{
  "n_layer": 13,
  "d_model": 640,
  "n_head": 10,
  "n_kv_head": 1,
  "head_dim": 64,
  "d_mlp": 2560,
  "vocab_size": 16384,
  "activation": "gelu",
  "norm": "layernorm",
  "norm_place": "pre",
  "norm_eps": 1e-06,
  "positions": "rope",
  "rope_base": 6970.0,
  "rope_fraction": 1.0,
  "qk_norm": false,
  "attn_scale": 0.125,
  "bias": "none",
  "tie_embeddings": true,
  "parallel_block": true,
  "init": "uniform",
  "init_std_qkv": 0.0294,
  "init_std_o": 0.0,
  "init_std_up": 0.0294,
  "init_std_down": 0.0,
  "optimizer": "soap_variant",
  "lr": 0.00198,
  "beta1": 0.95,
  "beta2": 0.95,
  "weight_decay": 0.12,
  "lr_head": 0.00618,
  "warmup_steps": 200,
  "schedule": "wsd",
  "decay_fraction": 0.408,
  "decay_shape": "linear",
  "final_lr_fraction": 0.0,
  "batch_tokens": 131072,
  "seq_len": 512,
  "doc_mask": true,
  "z_loss": 1e-05,
  "train_tokens": 721900000,
  "steps": 5508,
  "dataset": "wikipedia_en"
}
Each number is 500 + 25 x the weight over its row's rms, rounded and kept within 0 to 999. Layers, rows and columns count from 0. Numbers have three digits each. The size before them is the row's rms in percent of the matrix's.

# layer 7 MLP up, 2560x640, rms 0.101, rows 724-801, columns 440-479
096:473535502495535497468531476478479489491516491497499523464542521559467520485504495479502494496522543509537530502530463498
098:546501486505494513563484489471503505470452502512470469522489558487519478513522493497490512480535514509482510542516531491
097:467521520461530519534477506565503512502552479510450492515452547530487491479495483459497501497502513519518488479478452517
103:488576480480502526469488460514497480501525524550495524547485522491507514530497518477520493505503486530486508543489487499
092:520515459503483533486530516487527493467520498496463512520490520532520493467499475526456493489515491539477459476511437503
100:523508461522475508522480504489475471525480545521516546469520555535463524523526478493511546545540516508482524467521501458
103:464486503475460499506517523510468500503538517475513496493526548488472503471512510513516513455507527535513498482491472478
095:493465485492499470511512484474504517516493514511501510510508521471469468517519524496553523508484528464501505525507507517
101:488459564562477497523496535468511508444541515487516525527506491568493459482491498477513531532464511490499533497522481472
109:461512526451483479501451506485456456501508513476526480480513456515489475470493454476498449499463540507451508486485493456
103:477524502549495478444517471567532440451510507517541523482498470519477475498498495492498514500515487534462472437472502525
100:486448555460474500504504527517494454517492506519492518458458453513505470528489454481489479479491512549494549510499509467
103:510530511493476479488507494511462528490433516489558512521480511505522490509463448520464532470498494481495528488498482490
109:527512510510503499488500478484482474513520491512478499477485486511499502489439484523483495517482484539479531495489513501
102:549492541482489514494508545501476500503455491512479492532496512537434499519531515467429505489513548482471495509528488507
103:487471480481473508493486495502501506502492538482464555484501512485521470498525479490523520490512509485495529510476518467
104:493473510472499472519468486484473517506489518501500489522455502503499448512518490487499474497515504525470494510494505546
100:522521478525522530489432509467482498480478501486461520522478495504474477489471508513522500470500483496499508496502498508
094:487503524470469515464489505533546520497493502570500484511447521532507472454506509499477482508502517487470463483503536499
096:498518512471498494517493510500483485503542534535458452494485521498521485522490518488486494535535458514484521485532470483
103:499478506505474559475497519489526512502540481477525481466495523491504463514469502476508466479496474531469519492528531487
095:476508501489443513483495501509503497492503473511496475498502531464453509531470550476525480510474500526489516526538503506
099:506476470468473529477508482496510550515473497522519507527546482489498544515477501501518460485504479503501490497495526537
105:489481467551456517499508484551501489443476539489476476465462532510508486518517495488520477491535515523496525492493524468
092:526488505498535482499512493479503464479555483494506525475498499524496486540532493498485469477503484461475484506451482547
103:490489485497474467443518499486480495520520503503527450474486505473483460531480527505503507468480501480520484453452503482
102:489477528458478510522525479504508478522493509495508503493545524419509481519473493488470508492486467505485541532518504532
101:499501524475488537479528520514511514479515512483483470491518491505512525495497505482500528466444514475541534481502499516
104:490457507524527518475431547520522507461527504500502474513496515487498539496461504492548503479506518502473475502501514534
103:506547485494508520487481480455468474484492509543520478516515536500514502508511478455539501473497526542456461538488527519
105:448469483513519511514476497446471461491495535511477490458486473509452464485487475477484527484482479478491489495500469539
098:495479467513461519516513502494558481507493517459510534515543485497497524508501511547475464512539553521509513441454533507
103:488515538488508501509468488485513502531522519505520519491513507467491520460506458448566502478542484491525516513501489481
108:507498541492485517506514489497486534446479520500531481482500536493481520520511539472524504467518509469507492512510490498
097:503528522511530501497532518505512503504494484525554505503486535510489475525489505542536493507542487475477522486500517468
098:433478530489537550515522460492519482514494519481503495489523528492478451498484502496544487513497468519496533484464499438
094:480478479488530473451563500457487506519495486511479483486458528509468465498506492497518531508499555501518413551533435498
100:504498487519502485513482513493505516528530479476527526498522489488500495512485492488467490480470540480466518527499475490
099:512465497503521569472511485511479468533505511492510518501467470502519508513526519469510476506500435507513487529503515500
105:512472492522458502460532474525494513498481509464511488505478494505499475501511510484473491492521527440521515538508478525
093:530499501526496491497506531491512469510519488506533547479494509500499464526491515499486506494535503478490517537492528477
103:542491507490511476486455507451519446536478466478501536520556513470512533483468491526489516485469529495486538505490491512
098:487545486565535490491504484499467521458481518483515486515483469506531487523503469477498496502512532496469485498509486494
098:527484529496523513459543497499510560541492515482485476505473478436522458484516493479510495534559467480501491495505514493
100:462479469462496511449464488559502478504479462502537513513528466492441523504520494539436509488498463468462481473504454510
101:511494503463472480465541458520528474508506528466472511504501507506497485513482494524458505510523506520504552526483494449
103:505534499496487459489515496495491511488536520497513504483483466487495442507466527493548494534518487504476510474518482471
100:514494531547514496502552508523502484506528480504530460497478453457492521508537480488512497454533514502493512504530561479
092:517525520457533524481481507494500495501508522469455514532545488538477540496507479537492521494499489522480488484510508505
108:467512547477487520486486480514525515512531505514462524500492479508521537548498523477495532492539529503521502516496506491
103:470508517452519499501508540479498523509539510499521497530498548477477527485464540540506499484503497540462497476488505520
099:478510491489497505491539479503521518476535496510516462474533483495454475510498503500574493464535503527480526510498483501
099:508539449549497499470526526506453476553499481526509479512498522523521476518479501454497512480558474475485480511500489540
099:492469521496486473489479486502512470504491463496508487463543446516491533478487510477485496505527464472490497465506467467
104:531468528520509495529499520480508463540501495498469497458509482495501504519451465511458479514492477520517495495522555473
092:519511534508523511465512515494488513505525511480453509523492505510494485504520498558509449479498500506479512485453501462
099:455474515459530518490493511475479499500505514488499448490475483506487463514522506507494500471498450457469524525491544460
097:525469481529513520516464476522480554521477477465500471508485514578493459507510475497496497488494495497526501492478502495
104:478517521522552523533523531484489509518511506512503493525474523477528477480501522447555453499498481524474484518462473440
102:473479505492498482472481522524485510538525460493469518505481516494482477495487500514518492489485505499494471494460519548
098:522507503509505473500484499464507490525486504501537476476522476498507516512478480487477451484462494498525481490472499455
097:527501509484465529503470529491488515465493469535507483534524503519510504464518469451465480510502499487531484531569533492
096:524484506482491541516478496519505450498506536495486527480515494501493513523481512467462489462473509515534504480529543514
097:492534511537507492474451446505468513501485491460499482452507494466535505518517471477489513505475466566483455520483516521
101:522505550516500502505470495515484515517501486491504493476503521504476499526527516486522514519495505512446537487519547514
104:475517502511477486504511501464470515497528492477509508507464500518465504517523468531504471485511487490531471517529508525
105:515522527491484466457502524506495534513534480537445527504468511518475495452516517505493529496475496437514483470487496465
093:518489487485518499486529518491490500523489494545536503510475488534509499449482486492490478510527487500480541491510479507
096:499475534531510543541540493501507501521528483502511483503498504506519494499463499494491520520501459492464485508459494490
102:499472504474437495488462486539487514476462490467460452499508488532483561498503506485509496490491490494492499518505437499
105:511479489489483493502508517501534533507500540490513497515540524488530506509495487547476502477515478509483520512484508490
100:475503500479469506470539411532496486449494524494507494524451521502519465492503508414488476501512495463514509523519534527
104:471479465468511517467492470508515489518480517514516461485498504564477461474535480543521502457549457534484475519500508482
104:470474485505453478504493480504509480505520481502520531488484504456471523535484482470455443473475450508481478556530546548
107:526438478523454513531497498517514528520526462484494483475511496523515491498484505470509445490519572483480511504442507504
093:503480469542494488469489475557521510567509531505534490515499503509515540492524499495504502485536510465506508452483469476
097:494500446496501502522519517529512455512489480522481497539507538493545470511526503536501457464497487490501521504475523528
096:542493453535499496479523498482491514468504513521486515490486515461510540477491495529485470511502513496494478490484502430
# layer 7 MLP down (transposed), 2560x640, rms 0.0978, rows 724-801, columns 440-479
098:462494530519480500506526525490483476504504479474494529455502526486525533533440500493505500482480503446489465544502531534
094:508471517523464534420503504522497496463467544507442520522496507495513477553472510529468509504481517538533491483467460532
095:515530512494506491467497512521488524517460458484454498434534532494489463501502515492547491490526473517485502510523537537
110:483459507517504479479481526510515468503494523539468539463473479456487528465488514499523517471510461479494493515502525475
090:487498476469527516488497440511538482497536491507485505515534513520501530513503497509491473536460482491490480431452501511
103:470468526482538534538518516507544484487480497528502518511518499478533487500452500504463485504505505502514497491508510492
112:498502496485508487532524487467494494533458501515498508549536466538452536481490458487426488434489510494515487521479534496
087:506501491493476529484457531537479494515494514487507512501442488528456529496476449535468551490510497491516496503485521510
103:512466506498516519539497508481461549514466521531513513523500500503520450488481500495502493500515486511544500483459531453
110:505481494488523456502507482467515509513491508501491489509488490545483464496455485476521472471510478487482558512514510464
100:475551481501445511514489544463492498462533473474517509526508473459521524476511494535475484555512519513492546506507503476
114:499476493501502492506503503538506466511514520521511503515529476522500518512517457480496493501432495512485511509452481494
103:498533470574478446537493475531512482492488470484548506524487477512527490455486474492528530497486534475525524439492451524
105:538475500475524532498466482563495491470470464470530509503510504442498523517563517531491501465520526506479495512503511479
106:558483465485492535496480533495472502496501482482514545504496487491488520504477493469500487529505507492512474500497511484
101:461509467499528474488504480536526553486501460481483479490518495480524520514536490553526507534510493481490532511516504496
104:520466473568516498513487466521473511494510505530497477473512469461483510492451500460518471486450484493501496517504490476
102:500489488546485523483505476535513492505483504541438496479528483504483513526479490465508490495540496521538487522501513476
095:504521489511549475545497478504517519536497498467463513469550520507474524515478454544501463482496465511483490508514510466
095:558481515484488498503518493524476458473434520488462514488489504491480510466502506542484521547514510482480526479476525483
104:477460518558485539527499456507502515519525480518521491512480519485490475511517478492544457485527499503498503520486502454
097:502496508505519475472503491540550499527467485494549548510470474506514468504555480493494568544551513464490484499467498474
099:475462510491530503498554533506488491457528465526526524507481510515490461489438504515529472498464497530514529511484469478
111:511518479512522539489480469478515456479470502517548508486531495526477505555517530516510489473445497519499471449528488504
096:496511527477497497490510535506531570508503496506467501509496508527488534505490517508519537510469525554501508547506533527
103:522556460495534464475474497525500490511477476523520502527524502471517481502487478464489526491524493515483462535527486466
104:497517484461511515534501493506522495521473463468537530468513502506525527508478488494499496520469464523500517495473455506
102:486480478492481508479474558469506483534488470567549475476510523522466511487490446496490513501483506498508472504499457510
103:504504503547427506528548500499492455553510487477517538518499543500501520508481497516529549492546534500480501516528561502
104:486478519507540492510494505534478513460521491506504485513507513481545484533527486490471526497462490512477483533533493467
101:514530488517530506462513489517504509508507461482499524465516533479491520489479570492479516558507516492537499471476498502
097:475495529461508552539515536477507527497519471465533543533537515513511427499503508517510472492526508469543482503499499482
100:482517488529522502496508504477475446489519534484523495463515491489511489510501516498486487494533457506508495503489516483
112:503547537513481494516501482493555475505506498527553503500493502514443508526461532508501508493502473493519489511494511470
092:511526545527477500509519499526510519506499505496461498496546445464510504483500502475531483509497520473587489519512466513
093:518495523462532515503517558552533563490455483496556472500500462499498507444509530495484480471495473510497492519517462531
092:517525481473463536486522483515510494503498491491525514510522505550528505482526554519534496462478518548516547514476522494
096:465521462543509539508487431535493488517486486509506503553474506495523515503464510479464520458541522497523459495510474471
100:518495541530498474511518501493480524467503538489494487514476435525500541474507484497481495563494497499471533501478463492
099:479499532512533513521483470495487532497490506474463486495449513525514531514512472478525517512531470457489477480480525493
098:495501518487511505442504483506452526487473511508520496503511480512491517500540424518484499510502508510504457473491469499
102:505519519530505520541482516469497500523504473486490496486517509486534501480489529503490499536498535513477500491499532508
094:510511495494456496504499551517523503481474499495541479495494490492491519433544528512473513527534536508560459509526521542
093:498488487499501454497473522516479476519498489479471470501502507465506509495533525531526499491543437487518478479503547488
099:521485516514550511492461486474502443538515487470495521447466475509535516575506476486504465496506470484488542503515498482
105:544509530466460548536492506490529493545481513484494520518491513537484535521476488540454479561521494495454558512503489503
107:481500497507428499530507498459539552503516516546457504456507497488526479503480490480520457518540506499490526521489528476
098:488519505498500539476515451515500507515436524505476492527484529506488510507473471526507533506550470450523490502470462500
089:484482483547492492508524477529526497441524508481518496498516483498522526489476497451484480495529465493497467475505483507
107:521506503506521495482522492497552511463539505521490526483496497458503480501478530472488545492508554493535519525503507434
108:476493473480501519493458475479494515496474481463477477455540500468508557479482507500513499538468469513504527499494499494
093:515510544517506536510505480500527541501506479465454532541492490510511493505527539506447519511501542525521505548482538483
102:514498464494503518477484494481436500522515507472478494502477526516500511515463530495506509481531483457531499518531510515
097:508478479502504499503510476503482488525491489526525497512526477497482499527480522458478421500491533559485445466460511519
103:523500562530536469554505492499527538421472525492481502488505485529503514508464492474543506520515494483500476515471566459
095:458482541534497497455450487553490478469468471523581528509535522526496503479516538486529503555516461468514508484501502506
096:512517446507459522542454504498539493582532532481489507526484526511476466524501498505511485493542484502501507536496497480
088:474467525403496484448535507459536473489476504503513505466512518509510488535508502535537498521441504475491524461479509482
114:499508520480528503527547488454509487456486460516544495511516508494522506486526511515556475483493445521474481586501485514
099:485504514514512526506494470492459530477500503488474505455481517461482492470480482491538482519457501510486515511486511524
096:474488520477500449517521504485547502473448468544557499505503527542504509500494512478505505513449562495506507480481510537
099:562497551495508493500442463486488495495501552497492526482442492535472509470501514491467515456503547486463521457481502468
098:500532510504527495495483536500481516516458512498540510505483526525499512544483536506497483490516513523498532498571458451
094:526486494498486521498459509497515531519506487503512519521531522472511507446481483492478487491445488468466513491513521530
101:557475487466539547474485484490517525470516472506497535506508453536459493498457469515478472525480497525489487514492492547
107:463477514500463499444508503468501517488510479493493492514435546483488492519488495535498506496527512518509551523502527492
103:480493480495526455462458508493506512537508508499431493491465490522502467496473538475485513552512489510542446513467502525
094:496514476507510487495472527494487445548525502527507557501492531494488509520467473496531547505435512484547470555505483494
091:520518489517523494487525477479489470473528468460449572506511493451508491490506499507511471490542518478537486470521501502
099:521489524496515493509524567499477490480496526528458479509489475515499518538498464496465528522542512504521491466459463492
108:515467510476467505476500483491514484456549498486543496493485506541511482490497506500517472529481470498517489476499458470
098:500500492506533511510498543523477559522535533496524529511546481506470509501512553540479522498481516484495502483493524497
109:543509519503496486502464495506517534506499528521467489470498480496482484479559547541528550501483508532495499519524507499
107:481491530518536517495497510496491500468513477501592510478542532455497479532506544501528512508463468488488498507517533449
099:486511539499510483473499476525499456488485515506532538464527539501504534485507466473447473550492562506493495513491494522
088:503509528498517490504486554497457481526510450461499481457476505511502503480505555491499487509449497490526555491536470493
092:516512483455490497485511526449484481484504510463479481505524522472538531475509521513550477551492485505515463507501493455
092:517473499462450504521549518477510490477518502546486511511470507468512495510534522500490519517507494500482509510503509490